python train.py --num_hidden_layers=25 --hidden_size=128 --num_attention_heads=4 --num_key_value_heads=1 --head_dim=32 --intermediate_size=320 --vocab_size=797 --hidden_act="swiglu" --norm="rmsnorm" --norm_place="pre" --norm_eps=1e-05 --positions="rope" --rope_theta=10000.0 --rope_fraction=1.0 --qk_norm=true --attn_scale=0.177 --bias="none" --tie_word_embeddings=false --parallel_block=false --init="normal" --init_std_qkv=0.0513 --init_std_o=0.0637 --init_std_up=0.0734 --init_std_down=0.0734 --optimizer="soap_variant" --learning_rate=0.00664 --weight_decay=0.0 --lr_head=0.00819 --max_grad_norm=1.0 --warmup_steps=33 --schedule="wsd" --decay_fraction=1.0 --decay_shape="linear" --final_lr_fraction=0.0 --batch_tokens=[32768, 65536, 131072] --max_seq_len=512 --doc_mask=true --train_tokens=236100000 --max_steps=3681 --dataset="wikipedia_en"
Each number is 50 + 15 x the weight over its row's rms, rounded and kept within 0 to 99. Layers, rows and columns count from 0. The size before them is the row's rms in percent of the matrix's.

# layer 6 MLP up, 320x128, rms 0.0736, rows 178-196, columns 0-127
102:45 45 26 49 68 27 67 37 63 55 79 42 42 63 30 72 55 39 77 41 44 57 41 61 39 33 31 33 88 56 47 48 32 56 68 63 49 54 50 41 42 44 66 41 56 27 56 86 57 56 35 49 18 66 46 25 41 38 35 40 51 53 43 42 71 36 82 72 47 60 48 60 30 40 60 57 49 45 31 62 69 25 51 52 57 39 50 72 72 62 41 76 77 39 17 52 51 55 34 77 46 57 40 11 60 55 44 51 43 39 27 33 38 48 72 53 51 68 47 40 44 63 67 47 68 45 39 39
093:57 45 43 39 45 71 70 85 58 45 21 63 56 64 60 50 43 53 53 26 76 54 10 52 67 40 38 80 62 80 64 55 66 46 43 26 78 43 49 62 50 44 49 51 57 48 55 08 43 56 51 68 53 51 62 06 58 65 44 71 52 38 42 45 56 57 65 53 60 58 60 29 22 40 46 56 42 58 53 53 59 38 50 67 71 50 67 46 51 55 24 49 41 55 52 56 62 56 46 74 65 57 58 27 31 33 51 69 57 69 29 70 57 40 66 34 73 62 31 42 55 39 71 81 56 66 56 66
092:48 40 30 56 54 56 49 53 60 74 41 58 35 35 69 78 28 68 56 27 54 46 33 64 37 34 58 65 60 42 65 49 54 65 41 41 66 69 67 45 45 20 69 43 57 55 49 48 68 56 32 27 63 35 47 78 50 56 52 39 46 65 32 72 31 53 24 64 51 75 34 56 47 29 53 66 47 66 57 73 28 41 25 26 43 67 36 53 51 38 39 44 22 27 43 43 74 46 40 53 62 64 39 80 65 53 61 50 17 47 52 25 59 67 38 46 31 22 31 60 19 38 46 57 23 30 48 39
099:45 70 55 41 49 21 43 48 53 43 63 78 32 41 50 36 59 46 64 32 61 48 59 45 61 86 47 26 37 56 59 36 70 62 23 35 72 31 61 52 33 53 64 38 16 32 53 55 52 40 67 53 41 50 55 57 54 24 72 58 60 57 35 50 55 21 51 55 15 68 37 74 48 66 53 50 45 34 52 52 29 61 32 51 38 38 51 56 51 72 57 57 75 47 35 41 70 35 45 62 44 50 66 24 58 56 34 60 26 37 16 26 39 42 49 18 75 52 21 50 70 28 59 56 47 37 71 63
161:39 72 37 59 51 52 41 59 55 53 50 89 51 74 54 33 42 40 54 49 56 99 42 51 51 65 46 55 50 53 46 49 26 58 42 35 65 52 60 34 73 27 81 37 45 44 39 59 96 45 42 57 65 32 49 54 52 74 78 49 39 61 11 43 49 67 58 65 27 61 58 61 23 65 38 52 70 66 50 45 51 35 26 51 42 39 79 56 34 22 52 61 57 61 65 24 61 40 53 45 51 53 43 66 49 60 51 37 42 48 71 57 23 54 56 33 68 50 36 48 55 43 60 61 48 61 86 55
097:56 65 63 54 39 40 70 61 45 41 65 52 66 28 48 43 30 62 53 49 42 44 64 60 61 65 25 44 16 62 56 32 30 61 60 31 60 58 69 44 90 53 57 43 55 29 56 46 37 28 59 57 59 53 38 32 61 58 62 65 60 45 20 66 44 45 34 72 47 51 75 58 29 49 34 23 76 37 12 52 39 66 46 31 36 51 55 25 46 31 56 38 57 56 67 41 33 64 37 36 25 76 28 54 80 61 62 37 47 38 37 58 46 34 56 41 65 59 32 71 61 72 68 25 39 40 50 73
107:72 70 58 26 64 56 58 40 32 53 64 40 36 56 39 55 66 56 34 52 23 40 59 73 43 35 51 78 54 58 61 28 30 37 64 72 39 25 71 49 50 37 69 57 43 26 53 59 51 44 71 38 33 38 65 18 50 47 60 48 48 16 63 79 60 13 58 47 56 47 49 46 42 70 45 45 46 73 59 59 53 60 66 29 51 59 57 24 59 45 63 65 35 51 34 64 46 24 56 19 52 66 57 57 30 51 60 29 24 33 59 36 48 28 44 42 42 69 44 78 48 66 59 46 69 32 33 24
090:36 54 53 42 44 56 53 47 35 68 47 22 39 68 35 62 38 65 45 53 37 34 37 61 46 61 54 65 31 47 27 54 29 32 53 43 55 50 40 46 44 17 36 37 32 30 30 31 78 39 45 33 45 39 43 78 40 52 51 42 81 30 58 63 66 41 41 65 40 55 22 41 45 49 33 56 62 39 39 61 49 35 27 70 47 50 59 31 62 33 31 71 63 57 35 65 51 63 57 41 11 54 30 57 39 24 64 63 85 68 33 59 39 80 70 36 57 43 25 37 63 72 42 52 70 46 65 24
102:29 81 45 44 72 29 48 48 34 51 25 57 59 47 47 61 41 53 52 79 45 58 66 56 44 37 41 30 51 79 65 56 54 35 73 29 57 35 39 41 53 54 34 40 26 48 44 66 59 38 59 85 68 50 83 56 34 45 55 68 47 50 53 55 59 46 40 79 62 65 28 35 58 37 42 48 37 72 82 52 63 45 35 46 67 45 37 74 65 62 36 20 74 51 25 44 75 62 15 34 50 47 50 33 68 51 66 38 42 18 70 52 54 50 38 65 49 42 53 34 37 67 28 67 36 34 53 41
110:56 34 50 87 41 31 75 43 38 54 40 50 49 78 46 54 40 69 61 47 50 66 82 66 79 44 22 55 59 47 76 55 72 58 59 45 41 59 37 34 73 28 66 54 44 56 59 46 18 64 70 28 57 39 62 70 26 64 54 33 39 26 14 63 81 66 23 50 49 40 32 36 64 43 19 43 57 25 43 56 51 33 48 59 52 68 54 59 65 34 37 36 84 46 41 60 59 57 52 33 56 59 70 56 52 36 71 46 30 47 57 43 44 66 62 63 60 30 51 60 63 58 36 46 62 37 54 50
104:60 59 60 51 87 32 68 52 60 70 44 49 42 71 46 17 54 25 43 89 33 32 48 68 49 67 51 40 44 69 38 44 39 39 47 45 60 61 44 33 64 55 77 55 42 29 50 42 63 45 54 52 34 44 42 00 66 52 59 52 40 54 23 35 30 38 43 77 39 39 68 60 46 43 75 49 32 55 41 35 42 28 56 36 43 32 34 70 48 52 49 72 57 44 49 66 36 46 35 46 60 72 39 30 68 42 72 47 56 52 41 67 49 21 24 45 21 35 69 58 42 66 64 59 75 30 49 51
098:42 89 54 10 57 38 47 29 31 42 33 66 70 46 46 44 43 44 43 36 58 48 26 68 62 32 52 60 40 62 34 57 43 56 59 47 61 42 49 52 69 23 42 51 81 45 39 76 34 40 47 26 48 46 60 48 56 74 34 43 51 58 48 55 35 23 25 57 45 88 58 48 41 46 61 32 62 46 34 84 56 48 30 42 56 42 38 61 51 24 58 88 62 58 56 53 45 73 72 58 69 32 63 52 56 36 60 32 28 47 59 48 69 53 37 66 46 46 71 40 41 47 65 61 50 34 76 15
090:44 55 41 81 51 59 47 51 48 70 23 70 61 60 32 32 58 42 42 62 25 45 41 48 42 45 67 65 39 34 69 72 46 38 40 24 56 61 38 42 45 27 41 31 57 58 50 40 32 84 74 61 42 50 45 38 54 73 68 52 52 59 33 70 61 59 53 60 32 46 52 37 51 56 41 49 55 64 46 58 47 25 56 59 66 63 40 42 46 50 63 33 93 42 47 90 47 42 46 39 53 89 43 73 34 46 91 57 48 42 39 64 22 37 68 53 67 42 50 16 75 65 43 57 62 39 34 46
096:44 76 54 51 32 75 31 27 46 56 59 37 47 62 48 52 56 30 56 49 44 55 29 54 58 63 40 16 61 39 24 34 45 35 50 43 35 30 48 63 57 51 30 67 64 42 50 50 65 85 39 60 68 60 54 43 48 54 52 64 50 45 44 62 60 45 52 23 38 44 49 36 59 44 66 69 34 28 57 57 65 44 81 40 60 60 46 26 80 44 72 46 67 80 61 29 27 32 62 40 60 77 49 65 62 33 47 48 76 63 43 27 13 27 52 23 67 39 40 49 32 73 74 39 35 40 44 65
092:73 51 32 46 24 66 51 40 46 55 55 26 42 60 30 33 62 64 29 42 57 39 53 56 66 63 49 49 63 58 42 16 37 28 27 72 62 40 41 24 49 77 35 47 55 45 55 59 37 59 59 55 50 32 40 43 41 39 26 76 84 37 57 50 63 35 51 37 55 53 52 47 64 61 62 44 88 44 56 45 70 60 48 49 90 70 41 52 72 59 43 47 44 63 41 51 57 58 64 63 59 53 71 21 53 54 40 35 76 59 60 73 22 57 56 73 41 58 40 75 20 48 64 46 44 25 40 18
092:32 37 43 49 48 67 48 51 36 70 44 31 46 39 78 33 59 39 63 63 41 31 35 65 67 45 64 69 52 44 29 29 40 41 35 86 53 65 71 69 29 31 55 59 39 51 24 67 39 43 43 53 66 56 50 29 65 53 44 45 68 53 49 45 45 45 59 48 26 57 79 48 46 50 58 20 63 22 62 26 45 85 32 45 49 43 13 31 63 47 58 36 69 59 23 50 53 60 46 48 67 38 65 39 63 30 35 49 61 29 29 36 75 60 50 66 68 32 64 68 61 20 55 66 35 62 38 39
128:41 57 58 52 50 39 57 60 26 59 29 56 62 43 48 75 66 40 46 34 48 12 30 46 64 52 39 56 37 55 62 42 50 41 66 49 53 76 39 65 45 39 10 34 52 57 42 42 42 57 57 44 32 33 28 51 71 32 31 55 48 56 63 78 51 29 40 76 42 54 56 31 53 79 36 23 42 30 65 54 68 64 51 44 35 40 46 40 73 60 56 59 69 45 70 77 73 39 53 21 48 63 67 32 74 33 33 39 69 47 54 70 38 38 67 34 47 58 44 48 55 46 11 52 84 67 69 58
093:57 62 66 64 68 25 32 48 91 42 20 50 45 41 61 33 44 35 53 47 39 65 49 40 46 86 52 13 43 80 36 56 53 60 54 42 43 54 46 56 28 40 41 36 51 49 20 80 59 37 45 46 31 25 34 63 66 39 44 41 38 56 42 65 41 59 38 97 41 17 27 53 70 43 62 33 43 48 52 50 43 43 41 38 43 39 43 95 45 46 86 38 59 43 53 67 69 63 53 50 44 56 38 59 49 49 64 55 32 59 56 49 72 34 33 32 50 47 45 59 56 44 47 33 36 56 51 32
107:55 45 52 40 54 74 69 43 53 37 62 31 50 55 33 67 60 50 62 79 58 34 53 50 30 40 24 72 17 25 39 52 55 60 55 57 46 55 58 28 61 34 58 66 29 32 35 71 60 39 80 66 44 45 73 30 32 51 67 67 62 57 42 68 32 56 61 39 51 36 21 48 45 45 92 34 45 64 81 26 48 56 47 61 24 49 31 58 74 44 68 26 41 55 26 57 37 65 57 32 77 39 61 71 47 44 58 21 41 43 56 49 54 55 55 41 65 62 62 63 26 55 45 22 56 44 51 44
# layer 6 MLP down (transposed), 320x128, rms 0.0736, rows 178-195, columns 0-127
101:41 58 61 43 56 72 47 41 49 67 77 47 45 32 56 58 75 54 83 57 47 21 25 52 49 46 55 55 18 61 36 74 46 64 77 63 64 63 39 50 45 53 59 54 40 56 64 66 16 31 17 61 56 76 42 71 51 48 67 25 59 16 47 47 41 58 46 35 50 37 65 56 27 53 54 57 55 54 37 24 58 74 34 54 69 49 46 38 55 83 41 37 60 64 70 40 47 26 56 51 62 36 69 50 57 53 56 63 44 53 31 40 32 20 57 40 49 77 28 39 44 65 64 66 50 49 44 86
093:75 83 65 32 58 84 29 40 54 63 59 55 49 50 14 53 45 45 65 34 74 37 50 36 54 36 49 43 29 70 59 70 51 38 49 53 68 51 56 38 33 68 34 38 28 41 77 58 42 38 50 12 35 59 48 41 31 62 28 60 36 53 67 37 36 54 77 29 48 66 46 18 75 46 36 64 69 54 19 60 58 54 77 63 25 72 42 44 51 50 64 54 47 41 39 46 35 62 58 34 70 56 20 57 55 62 40 33 45 62 74 40 55 45 49 39 53 55 81 58 42 65 52 41 34 48 47 38
096:43 17 43 74 27 90 55 42 62 51 50 44 53 27 33 94 15 52 37 41 55 68 53 41 30 45 50 81 54 67 35 55 63 59 27 64 47 73 20 35 49 47 70 25 77 46 47 49 51 64 30 51 50 59 56 39 65 36 63 46 53 53 35 64 46 60 42 74 46 64 53 40 33 53 68 38 35 62 39 44 40 68 53 58 32 55 51 44 38 63 71 34 29 39 40 20 71 58 46 39 50 38 50 60 38 55 40 67 45 29 40 72 69 43 44 56 18 29 32 62 71 43 43 56 37 64 51 45
100:64 51 68 45 77 53 48 49 67 60 67 40 34 64 35 71 54 59 47 61 63 68 59 32 34 53 64 59 58 38 66 48 49 46 26 48 34 64 61 53 63 26 46 63 85 55 46 44 21 44 48 36 67 73 76 47 62 62 45 32 52 65 59 69 75 85 62 67 40 67 63 41 57 43 44 70 42 24 51 53 68 49 74 60 71 42 48 56 45 57 48 48 48 46 47 60 75 54 42 15 68 34 68 62 62 29 65 32 34 62 74 50 79 89 54 45 57 18 56 54 44 73 57 59 54 72 31 59
135:33 74 46 64 43 56 41 65 63 59 36 78 72 67 52 55 56 36 58 54 56 87 33 56 47 66 43 57 42 63 44 42 25 76 47 39 43 53 61 42 73 38 80 28 42 64 46 56 77 52 40 50 51 30 52 63 56 66 89 65 29 50 12 46 41 56 56 50 40 46 47 75 42 58 45 48 66 64 30 46 70 30 21 37 55 54 68 61 27 24 51 65 49 62 59 41 58 48 46 80 62 30 44 58 60 58 52 40 38 48 61 51 20 65 39 33 70 62 30 47 54 51 46 74 56 76 84 63
099:68 42 50 09 43 56 68 40 53 54 51 65 69 46 45 61 66 48 35 66 62 64 71 59 64 83 70 32 38 73 83 85 72 53 64 37 40 80 51 96 67 57 44 47 57 15 56 36 51 44 29 60 64 39 52 56 57 65 73 37 55 44 44 48 42 35 59 77 36 59 46 41 45 42 45 54 40 69 27 55 44 69 25 23 57 40 50 39 37 51 53 63 58 58 56 65 44 70 55 43 60 58 50 47 55 61 59 10 36 63 55 63 46 55 51 70 66 44 45 62 63 60 64 53 43 27 29 52
108:62 71 52 48 52 60 32 53 42 51 45 32 56 52 30 48 58 41 56 64 33 33 78 67 58 26 42 44 37 59 64 33 26 38 91 69 21 49 62 45 40 46 46 28 54 44 59 41 56 41 33 50 47 62 73 14 59 22 59 49 37 17 45 57 50 38 52 62 50 61 44 51 46 64 76 31 47 57 60 61 55 81 53 26 59 51 40 28 55 74 67 56 49 57 23 60 60 52 33 62 76 54 48 66 60 57 80 30 01 34 52 57 53 50 37 50 44 68 53 80 35 39 71 48 54 57 60 51
092:50 63 64 44 38 29 40 73 62 62 27 78 56 14 32 62 65 30 61 52 65 60 55 57 31 34 57 37 52 53 67 57 43 80 38 18 45 37 37 63 44 64 55 28 64 52 69 75 25 50 32 44 51 57 65 49 62 61 46 43 51 60 58 65 51 57 55 74 61 48 39 57 57 44 48 87 63 52 51 37 43 45 62 46 64 63 70 44 61 52 49 30 47 43 40 23 45 15 88 46 70 70 49 62 51 49 39 18 55 61 68 59 53 27 56 20 60 28 45 39 51 22 60 29 45 44 60 27
103:25 51 48 53 65 59 63 50 31 67 38 62 59 40 34 28 32 40 55 40 49 52 46 54 36 63 31 17 63 38 61 52 47 48 29 57 39 15 55 14 70 58 48 58 27 44 27 39 53 41 59 30 59 40 55 24 52 22 53 60 56 61 59 64 46 43 37 49 49 63 47 56 62 47 28 78 31 69 68 56 35 33 28 60 45 64 71 41 57 39 51 25 42 58 56 83 61 60 21 22 43 64 45 27 66 49 41 46 34 59 31 61 63 54 42 86 52 22 54 35 24 62 68 44 48 19 56 50
108:77 73 52 86 47 66 54 67 27 44 68 79 56 27 65 53 56 55 73 39 46 44 57 54 50 48 43 60 52 62 55 39 72 41 51 20 42 44 74 52 79 34 39 82 44 69 64 58 27 49 35 18 47 31 83 52 16 52 63 30 27 72 44 28 65 69 70 40 57 60 51 34 42 71 40 64 72 57 54 59 27 48 45 46 32 59 59 23 65 42 70 44 50 55 58 60 48 49 32 63 34 43 63 48 38 23 60 47 47 58 43 55 52 65 59 66 42 46 34 56 38 56 51 28 67 29 62 47
097:50 18 49 35 44 58 60 64 44 55 63 56 79 37 54 42 53 44 57 44 72 74 64 33 34 33 57 55 80 53 68 73 56 66 22 37 12 62 15 37 58 61 33 36 64 38 75 39 34 51 66 57 30 54 59 61 26 43 33 40 50 51 67 78 34 47 36 38 50 34 65 50 41 74 18 62 80 59 47 59 82 49 52 53 44 54 70 55 37 58 47 49 50 38 54 48 42 66 56 53 48 61 93 90 52 53 43 26 40 46 41 42 59 56 58 58 56 70 50 64 58 55 45 52 31 71 53 55
093:50 61 63 54 42 43 47 45 40 26 60 59 45 71 36 54 31 34 29 44 54 79 51 76 48 35 58 73 27 45 57 64 62 39 42 56 59 74 40 54 61 57 35 80 51 45 76 53 40 61 62 23 45 49 49 38 76 66 58 42 42 69 49 76 33 68 26 84 61 38 48 28 44 50 57 56 32 11 39 62 64 29 44 60 25 28 14 44 42 44 55 58 79 43 29 52 51 34 64 47 52 85 49 64 51 35 27 44 48 29 32 53 48 62 36 15 44 44 61 42 63 41 50 55 56 55 57 34
089:50 42 35 54 34 56 41 49 24 61 54 35 35 43 48 37 31 60 56 28 41 19 59 46 54 68 45 14 57 62 51 62 60 32 62 66 62 45 61 49 43 54 55 65 61 45 36 54 63 36 37 40 52 37 55 58 48 30 42 47 59 49 42 94 20 44 31 65 18 21 47 32 41 41 45 48 42 61 47 20 46 69 18 17 53 47 66 53 50 56 34 61 47 32 58 15 43 94 45 53 60 69 26 37 68 39 55 72 46 41 46 48 56 59 53 81 40 39 71 64 45 73 45 66 58 46 63 61
090:29 59 60 33 35 57 57 52 30 49 42 34 09 43 25 42 45 24 43 56 48 38 41 28 69 40 63 50 56 40 40 54 37 49 45 31 59 67 46 55 68 30 57 29 53 44 38 52 38 60 37 17 71 54 50 73 67 31 23 32 42 58 33 70 36 48 18 47 37 46 36 42 42 86 52 65 58 42 43 41 62 32 58 46 61 36 32 42 43 58 10 53 26 62 15 51 62 52 38 20 36 64 43 64 22 61 51 36 34 41 40 76 44 40 46 56 26 47 32 30 48 40 60 55 43 56 28 47
097:78 61 63 32 25 46 99 26 42 44 56 78 43 42 54 40 09 43 51 50 43 27 59 39 52 42 57 55 51 27 46 42 58 41 78 28 12 45 45 52 50 52 60 31 48 42 45 44 42 63 63 35 58 65 57 75 45 40 54 62 41 33 55 58 33 58 77 57 42 49 63 54 15 51 47 62 63 62 56 65 54 48 52 65 31 59 59 32 52 61 82 55 82 52 62 63 59 57 50 52 48 62 35 61 64 31 33 30 24 56 54 53 47 48 51 59 23 54 42 56 57 40 12 72 36 34 52 45
092:52 45 73 59 43 39 40 79 39 42 50 44 53 16 63 58 44 62 36 56 45 54 54 36 59 58 60 46 49 57 61 53 61 37 68 80 72 64 42 45 33 61 45 26 49 61 44 33 66 80 71 27 41 43 38 36 48 60 80 63 44 59 31 49 31 60 28 37 53 46 61 48 84 68 50 36 45 40 33 19 23 27 54 37 50 39 54 59 58 45 25 24 22 58 39 72 65 64 27 53 44 55 50 52 78 68 10 38 60 54 39 73 53 70 57 75 53 71 48 53 48 57 27 77 47 53 49 51
119:50 68 44 43 51 50 58 61 38 78 30 40 83 39 47 70 76 50 53 34 67 19 35 48 79 42 55 50 29 67 45 43 64 56 56 32 37 95 44 67 28 42 16 36 52 62 24 38 65 54 58 60 38 51 43 29 42 52 16 55 33 49 61 62 45 37 36 68 54 63 40 50 60 67 51 39 58 31 72 55 41 49 36 28 30 33 60 37 53 55 79 50 69 51 74 61 69 52 46 54 35 43 40 35 89 31 66 37 50 61 42 63 43 38 50 45 48 63 40 64 46 51 38 41 84 48 58 62
095:40 10 84 39 61 53 48 26 58 59 32 78 57 32 71 51 51 58 46 41 28 58 46 34 38 32 36 76 53 48 52 47 58 46 31 57 25 36 62 55 70 56 64 42 42 60 46 54 47 35 53 52 57 65 33 53 20 46 53 55 49 49 45 72 61 52 57 66 42 47 43 35 65 46 49 44 71 50 33 58 45 82 68 57 71 46 38 70 47 59 57 56 73 83 51 47 39 56 63 49 61 49 38 68 36 28 64 48 28 05 64 59 41 57 52 60 79 79 53 49 71 26 25 70 19 62 62 62
# layer 6 MLP gate, 320x128, rms 0.0736, rows 179-196, columns 0-127
100:68 51 28 59 44 77 68 64 44 60 54 33 50 36 38 45 35 69 43 40 28 47 52 33 47 27 45 89 35 62 47 47 44 46 53 39 65 48 40 48 40 65 35 47 42 46 48 44 28 65 62 37 54 76 74 50 20 40 50 28 57 49 68 33 56 63 52 61 46 72 15 31 48 90 52 53 57 77 39 65 61 41 36 52 41 78 22 65 44 21 34 52 48 51 36 59 74 69 37 70 55 18 65 23 55 43 37 44 24 39 42 36 56 55 66 62 51 54 58 44 69 81 37 46 54 38 48 35
095:68 55 55 51 57 41 35 73 56 47 33 54 53 41 60 43 61 60 43 62 46 39 65 36 89 43 63 41 32 64 48 14 39 61 60 35 51 50 65 58 51 48 34 65 49 45 59 28 22 49 80 38 40 64 39 47 65 30 63 45 33 55 65 39 59 77 48 34 35 70 58 46 49 20 35 29 78 01 46 88 35 41 61 58 52 62 45 50 75 43 47 62 49 61 65 66 28 54 62 61 53 58 49 22 55 27 75 54 43 60 42 22 38 39 52 41 86 54 57 33 56 58 67 45 43 40 63 49
102:32 45 68 75 51 11 38 40 58 52 36 41 52 64 30 31 50 47 53 54 43 73 53 64 39 43 48 44 39 60 41 52 46 58 68 31 48 47 10 58 69 72 45 48 21 29 44 55 57 44 48 53 72 22 61 61 31 46 64 57 42 32 36 21 36 32 52 37 48 58 72 80 38 69 57 34 69 45 58 61 50 46 49 70 30 52 39 61 29 64 36 24 47 44 38 72 42 44 84 42 53 40 15 38 29 56 44 33 27 62 31 56 39 40 41 30 54 54 26 44 74 47 40 42 23 55 29 50
085:64 41 61 52 26 58 53 73 74 74 57 45 81 50 53 72 35 55 53 50 79 67 64 45 55 60 67 42 54 60 17 57 46 48 45 17 72 61 33 72 45 32 40 65 68 76 73 53 60 39 38 55 59 61 45 60 44 55 93 50 49 47 63 60 41 65 61 57 35 63 37 58 60 41 46 51 42 39 56 66 55 43 56 44 72 56 59 64 37 33 42 48 34 46 42 46 33 71 74 91 54 34 46 58 34 58 60 40 19 51 44 60 54 65 46 56 60 59 73 56 68 69 44 94 49 81 51 71
096:37 43 38 39 77 48 39 77 49 40 28 21 62 68 36 77 51 53 38 51 39 67 47 38 37 24 54 36 59 62 76 54 44 59 38 41 31 30 34 61 11 50 42 45 87 58 35 48 43 65 20 46 46 62 66 76 40 71 57 42 40 48 66 28 40 28 55 48 68 62 34 46 45 47 53 57 36 65 54 51 39 72 31 53 71 67 61 48 51 16 33 69 65 37 47 66 41 59 71 62 62 40 56 53 50 48 26 39 53 61 46 56 18 60 35 59 44 28 53 28 38 48 45 75 30 45 70 28
093:59 54 58 24 22 42 73 52 40 35 55 42 62 68 54 30 32 23 49 45 32 69 62 48 31 54 73 63 52 49 78 49 55 43 48 48 44 50 68 68 43 28 77 57 78 52 73 70 59 45 79 72 79 48 59 56 19 61 71 62 29 33 57 65 77 42 62 17 56 51 46 67 40 44 38 78 51 43 65 39 32 29 56 45 52 69 61 57 56 28 62 43 49 51 46 64 39 56 56 64 69 70 28 39 48 57 78 28 33 51 63 27 70 39 63 61 64 58 52 61 63 50 48 58 49 77 36 43
088:33 75 43 54 44 19 69 27 53 53 72 40 60 41 66 41 53 35 47 23 42 36 37 45 78 46 42 59 41 55 73 33 51 16 61 47 28 42 69 66 44 63 40 55 48 61 41 43 33 67 44 42 30 44 70 56 49 71 49 47 89 49 57 61 49 44 44 21 38 57 73 64 46 46 44 77 77 55 30 48 40 54 48 74 59 47 35 49 96 46 44 29 57 62 45 42 72 40 52 10 60 23 47 57 54 69 60 67 63 44 45 50 56 58 47 40 27 60 40 54 29 49 81 59 65 64 64 57
102:16 54 29 54 44 39 61 65 56 36 43 51 52 50 72 51 49 73 47 92 33 58 40 71 40 40 47 80 69 75 66 32 34 49 50 27 56 31 56 53 27 47 46 26 69 41 40 62 77 50 62 82 29 24 47 63 36 45 31 42 49 52 22 83 44 75 36 82 47 62 48 57 50 36 59 34 59 43 59 45 57 47 22 47 45 38 49 71 40 82 58 57 50 63 53 26 85 35 57 37 69 61 42 54 35 57 61 41 50 62 47 48 48 45 50 31 55 68 73 39 63 48 50 34 43 33 47 48
100:42 48 24 37 38 38 42 33 24 11 33 34 46 50 62 66 67 49 54 53 58 46 35 40 36 42 42 41 64 50 53 47 51 54 42 47 70 64 34 60 20 74 28 37 48 67 38 33 57 64 61 39 63 40 52 50 50 80 45 35 34 59 25 62 57 34 18 58 28 49 40 26 34 48 65 39 37 55 42 38 29 59 39 22 75 66 43 48 62 47 42 35 42 14 37 18 64 54 24 33 65 50 44 47 51 59 48 33 50 80 39 57 50 49 59 20 69 68 48 24 71 72 37 41 60 59 36 65
093:58 17 45 42 35 60 31 32 41 38 64 46 23 56 65 62 40 70 62 10 60 55 45 40 52 31 38 26 87 50 54 69 71 68 38 31 61 61 40 46 25 53 24 33 32 43 57 57 38 66 58 32 45 56 64 76 34 59 31 39 34 43 47 52 44 55 50 50 74 63 67 29 43 41 37 60 75 41 63 63 66 51 35 37 22 49 43 37 44 65 31 56 35 26 49 39 26 67 76 67 55 47 39 46 58 33 43 43 28 44 42 54 53 85 61 58 53 75 47 36 49 56 56 80 62 39 62 63
104:58 55 38 23 47 51 50 36 43 44 53 37 85 36 43 40 47 50 51 47 57 62 24 56 67 55 66 64 47 54 41 74 50 34 67 47 48 50 52 45 49 29 51 37 87 28 18 65 45 58 39 35 69 40 47 49 49 59 37 36 49 69 52 59 40 66 33 50 33 64 62 43 34 25 85 27 46 46 31 78 45 45 12 51 54 22 37 53 48 44 68 58 65 77 43 45 45 76 48 56 68 33 68 48 68 36 45 28 25 51 62 36 40 47 51 74 31 67 45 47 46 26 60 70 65 35 86 30
089:49 35 55 60 27 67 68 53 28 33 71 47 38 84 57 55 38 66 62 46 43 55 41 75 56 45 48 23 44 59 59 52 39 45 41 75 51 62 89 58 70 84 33 59 51 51 50 70 58 11 17 51 55 31 76 52 48 33 64 30 51 40 45 49 51 50 53 65 74 48 60 62 43 50 54 30 43 42 45 56 75 62 38 23 36 59 48 37 47 24 21 27 33 35 39 53 50 71 68 57 44 17 53 48 58 42 47 61 54 57 35 15 70 41 41 44 40 54 55 47 20 42 31 53 40 45 55 59
099:49 69 32 69 30 69 53 55 39 67 45 43 30 54 32 38 45 28 57 64 41 46 23 61 51 53 55 30 30 42 60 54 51 24 55 48 65 36 57 45 42 62 48 65 45 54 60 50 35 79 32 42 47 35 60 40 56 61 58 84 65 68 22 49 35 73 35 27 25 75 42 46 65 84 45 84 41 46 54 58 65 28 33 45 48 61 41 76 41 73 64 45 25 53 72 49 53 48 72 75 76 44 49 70 54 74 67 51 54 42 51 24 53 33 41 57 59 35 32 40 29 53 52 58 20 46 53 77
093:46 45 55 59 56 26 56 57 59 37 44 31 54 42 74 60 28 42 44 43 39 23 48 45 24 39 30 39 55 82 66 89 68 79 81 55 32 73 34 63 53 55 78 27 52 55 34 64 57 22 54 39 55 55 58 30 57 54 52 62 24 41 48 43 50 29 75 38 75 59 37 29 71 42 30 76 29 55 49 54 30 67 25 30 37 54 48 32 54 56 68 51 47 51 56 32 28 79 55 19 42 53 53 49 49 70 56 51 64 59 56 37 71 63 43 43 49 58 59 37 65 39 60 39 56 69 41 43
093:43 76 63 48 44 40 54 48 54 27 31 52 76 58 24 43 49 51 59 61 59 54 69 20 68 55 47 39 46 33 64 75 36 54 48 50 74 54 09 67 60 34 50 43 58 52 49 42 60 79 32 53 65 37 45 53 30 78 60 79 56 35 67 88 34 68 62 59 63 33 32 92 47 43 42 54 62 60 68 39 32 54 44 68 57 47 28 77 61 63 32 48 57 34 71 55 41 51 40 40 51 18 76 50 40 70 49 75 57 61 32 51 35 60 37 50 36 40 40 38 51 68 58 49 42 30 51 39
105:76 37 23 51 57 61 50 70 52 47 40 50 49 58 53 72 28 37 58 56 65 44 72 25 69 56 46 57 64 56 64 66 52 51 50 51 46 78 49 50 19 52 51 48 59 47 37 35 67 66 38 54 49 30 24 45 27 46 39 29 37 34 41 45 49 21 54 29 65 40 55 62 49 49 81 68 44 61 60 90 43 77 28 56 40 69 57 43 55 78 55 53 62 46 58 40 73 79 51 51 25 74 53 47 58 55 67 28 30 45 41 35 32 52 64 41 45 80 56 54 69 21 25 46 73 44 57 80
094:52 50 44 47 52 75 34 99 49 72 61 75 53 68 48 47 61 54 43 36 42 54 37 42 74 30 52 73 66 51 33 46 44 39 26 38 37 22 47 67 51 67 71 57 30 38 78 30 56 67 54 55 57 74 57 42 39 44 64 67 55 62 41 43 27 46 36 26 27 58 81 38 17 79 46 34 65 40 49 39 58 66 55 52 62 52 64 38 80 55 54 36 27 42 51 44 38 49 57 43 62 53 51 26 45 43 57 47 45 54 29 54 36 50 74 66 51 71 53 59 47 65 71 64 13 43 70 35
113:34 50 50 46 25 75 84 36 48 39 32 40 31 63 67 60 50 43 50 50 52 41 44 45 44 58 65 64 18 58 58 63 46 57 28 30 21 61 48 74 72 39 51 62 68 93 72 36 69 50 40 42 32 65 49 62 34 65 51 57 45 62 33 66 55 72 30 39 54 59 30 68 73 26 37 08 50 65 62 55 64 46 57 34 70 37 36 36 52 36 47 55 53 88 59 40 65 51 64 34 34 40 33 55 56 63 61 31 65 54 66 63 56 45 39 32 49 53 49 50 64 50 39 62 37 31 72 27